config = dict(
    n_layer=10,
    d_model=64,
    vocab_size=1024,
    positions='learned',
    attn_scale=0.177,
    lr=0.00727,
)
Each number is 500 + 40 x the weight over its row's rms, rounded and kept within 0 to 999. Layers, rows and columns count from 0. Numbers have three digits each. The size before them is the row's rms in percent of the matrix's.

# layer 7 MLP up, 256x64, rms 0.156, rows 29-50, columns 0-63
074:439477551482505494435455507524483458505480486545437431521547501550442460490460527464541550521479421525559487485531550500525476532425435440478514515482428501513478488518571419488453540479514548
102:552485576538500511566467449526489480511523473393436537534488523544464488582501507484507566435484450521494494545546579495460456512508408512502512544521532457533486530497457492506507443565488522
089:466554475472546536502478414489459560556528454498474554479509570422444528530555553542419528466460490476486487494489475481453503531518541500475473509441481512439535509523522570433489453550453535
110:481486447529485427555481482530495554515576469568463482528546489594499440504508514573579494525521518489477429536545459525442525516532440458536470525508503466512498524538441540496492557426468501
087:443575453474523476501487482479512565480480487473441480519462523498478542508578447519456524458446523581546528520450456392480515499457534503487516469435559525500500480545472464537476567542518568
101:471475450510469521502493494551458430519512508536478592528460473479569511508457489482550473504516426577488497567491526521452542515538486474510505477544434437439557564514477557523515485522601464
081:549460489503476559477620492467505520488560522506529533480440544491575469537453462497491502429410542607502472477465509469493542507453439455558523547468479518493525485549512526459503513497502487
099:486538513499552530533504518527458557463500488528412464432505481499528538560444523478446494542485487463480466579550493579468465529452436524493468507496482443466428559499524540477535515580573505
100:570439522490450435548476462518540504487518501462461564490532501511514505496566577574466515479473460504503533427605533511465512480543504472556481511478464461523502446507437582483545502516493563
109:485471569463519453526438528502445530457516482551498519560437477443484537583527515526516512456483521513512507532441505451470542477477434513415530477470457425475519519529560456496532511500600543
112:518510421496476492505533483497520533490543448466474456573483537519526505515475499594466529439487619520488449495482552554509455493535460490495506513515441538568529416423487537497525458447467509
112:467497512488529540480526490553481579470560501557500462502469489498437437473550491521494506584476510546418450507537433488520470555576508499538465454560491545480541575518482556453464453524454510
099:494484478459543529491445512542462495414541487578509471518482547519513477511519460519466541486400552457472561535444474524516478506569441541484483491402503489483442481586546496448541509504535505
097:550491512445397529499501494479487536580458482477454498533484505576490513514473479531527497520577493425535484468486504494434517449543570413458525486536489493480505572575426551482523507501528486
088:483492454446634505539468527539593509465556448501479461488521454505512507498519510534501492479506488550503454536547481527487504418451577528446529553436460519468479466510478468489551537508474566
087:450506517460517516585509532468463437532486464548477498517533464416511560516533502505486526545549508574508569527552421489493482489576496415526523533547574523564499513476542506503490438521545519
109:551449410498460498488530448579461476556453571534468532521484450530506527474415561560479501520479565499469466460471506551480507477524503441493556552438481500524422458483519491453488457498510517
082:474516509486512560465491558502412507479469470521565543542581547487514486578467474534373439510520543493514483494557482505513528505539518434484525546506563493455472510493545527556447505514514559
111:537523484496550549488515485502466549467468446540484489509482453576418546434577447505473489509462533521548434546518526509421503436508427501484533483438534508507468463527536427523498495509579472
122:520479508468508480520488527581555489500482544418479507447516519524495527551471498424462542490454446531478586472445562475445566519594532438538553504496512481434470466514487461481533477466449495
115:516542596557458515474518447501531447462500512519537511531504432512494512482610524512491498434526508488472550443514516537541522445521428436528445560514477583451535568523523471461491499493515494
110:493562449527455501490498451482475567535417444545482515515515421493513521519437520522497507504509494418515451448526512480596553490474504472540516551525511477549461497511565465437544462534533415
# layer 7 MLP down (transposed), 256x64, rms 0.16, rows 29-49, columns 0-63
075:490527501504490453438439440582510505476469479512567488447507506563513499498549492476468468531517466503553461508407456507568444466530457475478578501500509503459583445448490465458534506509421467
100:549530494506513478470522448449492500540528490499497462466519491555534557548475487484535437505549474526460582517554487491507475546500529537492489413640542472496493560535514480477508511415511421
110:528483566473547496493495522464518463527479507492509443495520489499499586440492516439550462513509579432521520530509492482502439574425490548416484477505598500599541467470509524521510527488540531
117:451508475548553528471482568483524486514541512479558465486557469435485592497516506435537453479520439522527472519459506529538509521487578470536559457524533431505478517505488426467494600567486510
091:551479518614485445476475425509507485510482552512512491462512531453503508431551467485489517561435496453459482460500503460508488503544523470427463556482461536524471487551573497388546470476510476
117:482538517443518502528562539475381503463449488519421524518505522515494460571446557520448537491471541549446491452520514503528465530445537488522488524458456477518468476554464546550546415489510544
107:471453474512530472430468521468455534524490471455516477415545476469507560456462553415516461434536563466512494524421465510486462458512450494496513380537512484543540488481514456504503528529446515
101:599492485518538462423563460463499504450527477481515522484611541428468506504522505490544463473448544464510541571565539504524512426500470479492565504524493460483522490498500493518603485473501478
086:397513493544485536523480469477476440509470528473541417417505520476473420507507497536535498503528453494525514485468504502510454488478433516392488498487430575477508509520612490533485467467511515
116:439427559454473481480523516556538463500520508456526504485553451524496495518553482475511420488511524529524469540429519533483469529515468488484541520586438490531461399502541534428503561567525462
126:512480477486536469461470615509478520514490468466520568513534546546475498400514513452476595546498504487508475519511506478512430414563596551505546440492461521492515477475540478489528472487490523
099:469470472568510531438571462518499469531514497499548470537499475517535492426436487493518551497481471424501490485517561514537586530553531530460407494540492446555503491499599533459518515502508433
113:501529500456458461496559516489518457483501446521522545520489574443499450507587556509545514547527433488499459511577502603517477518488582503435486480507450536473556457523453508505550465548455489
103:507471521467456474442525522590544499492477502413551535484499525524470487543455470462479571492500503493530499465445467555552581545487486478568583487482549555495499543428508538507444560472468477
099:476507463526465490420472491452496454423399466507538491407534470500553485516484504476551524467533569476519522465540457468552501479469504538442504427441465489539523529531549519471505452560554487
077:570490418497501559483534458526531441466449486503481505490437492477573456584505500454411538466455412534513524528517483469526468576480477464529571518490446485462489460507506502446513514444502507
119:480439539505477485398514463476472468542524509574431462515453494520469525520404482497417574527477468541475473489493509508477583442498546504464484504429505472469495463491529530453456506568528529
076:539457467508490582497422467508478559536490470581546558487456508503498498596562465480413528476538543543517539570513469540440456520495486530533539489541517518443461547482524500511542534494547498
098:474476501465456514473520497515524542532449488531513520535557554509504454451521510575471534500444507582466484518501527541504501485391481500473510572513596537523532462513459516485509378540497444
101:492527524475593479487580474497477543534495500468437478550519544407479523565472493455478521517471438443506552517476481471513544447451576526462540464459515405519492463558499467532545526490491478
101:576591441500469481439486447510495442521588483487443559519512496514469491541502525512522521476522439456520537564547524447496487490523508429368515478475509474513488495460503474575515500480483486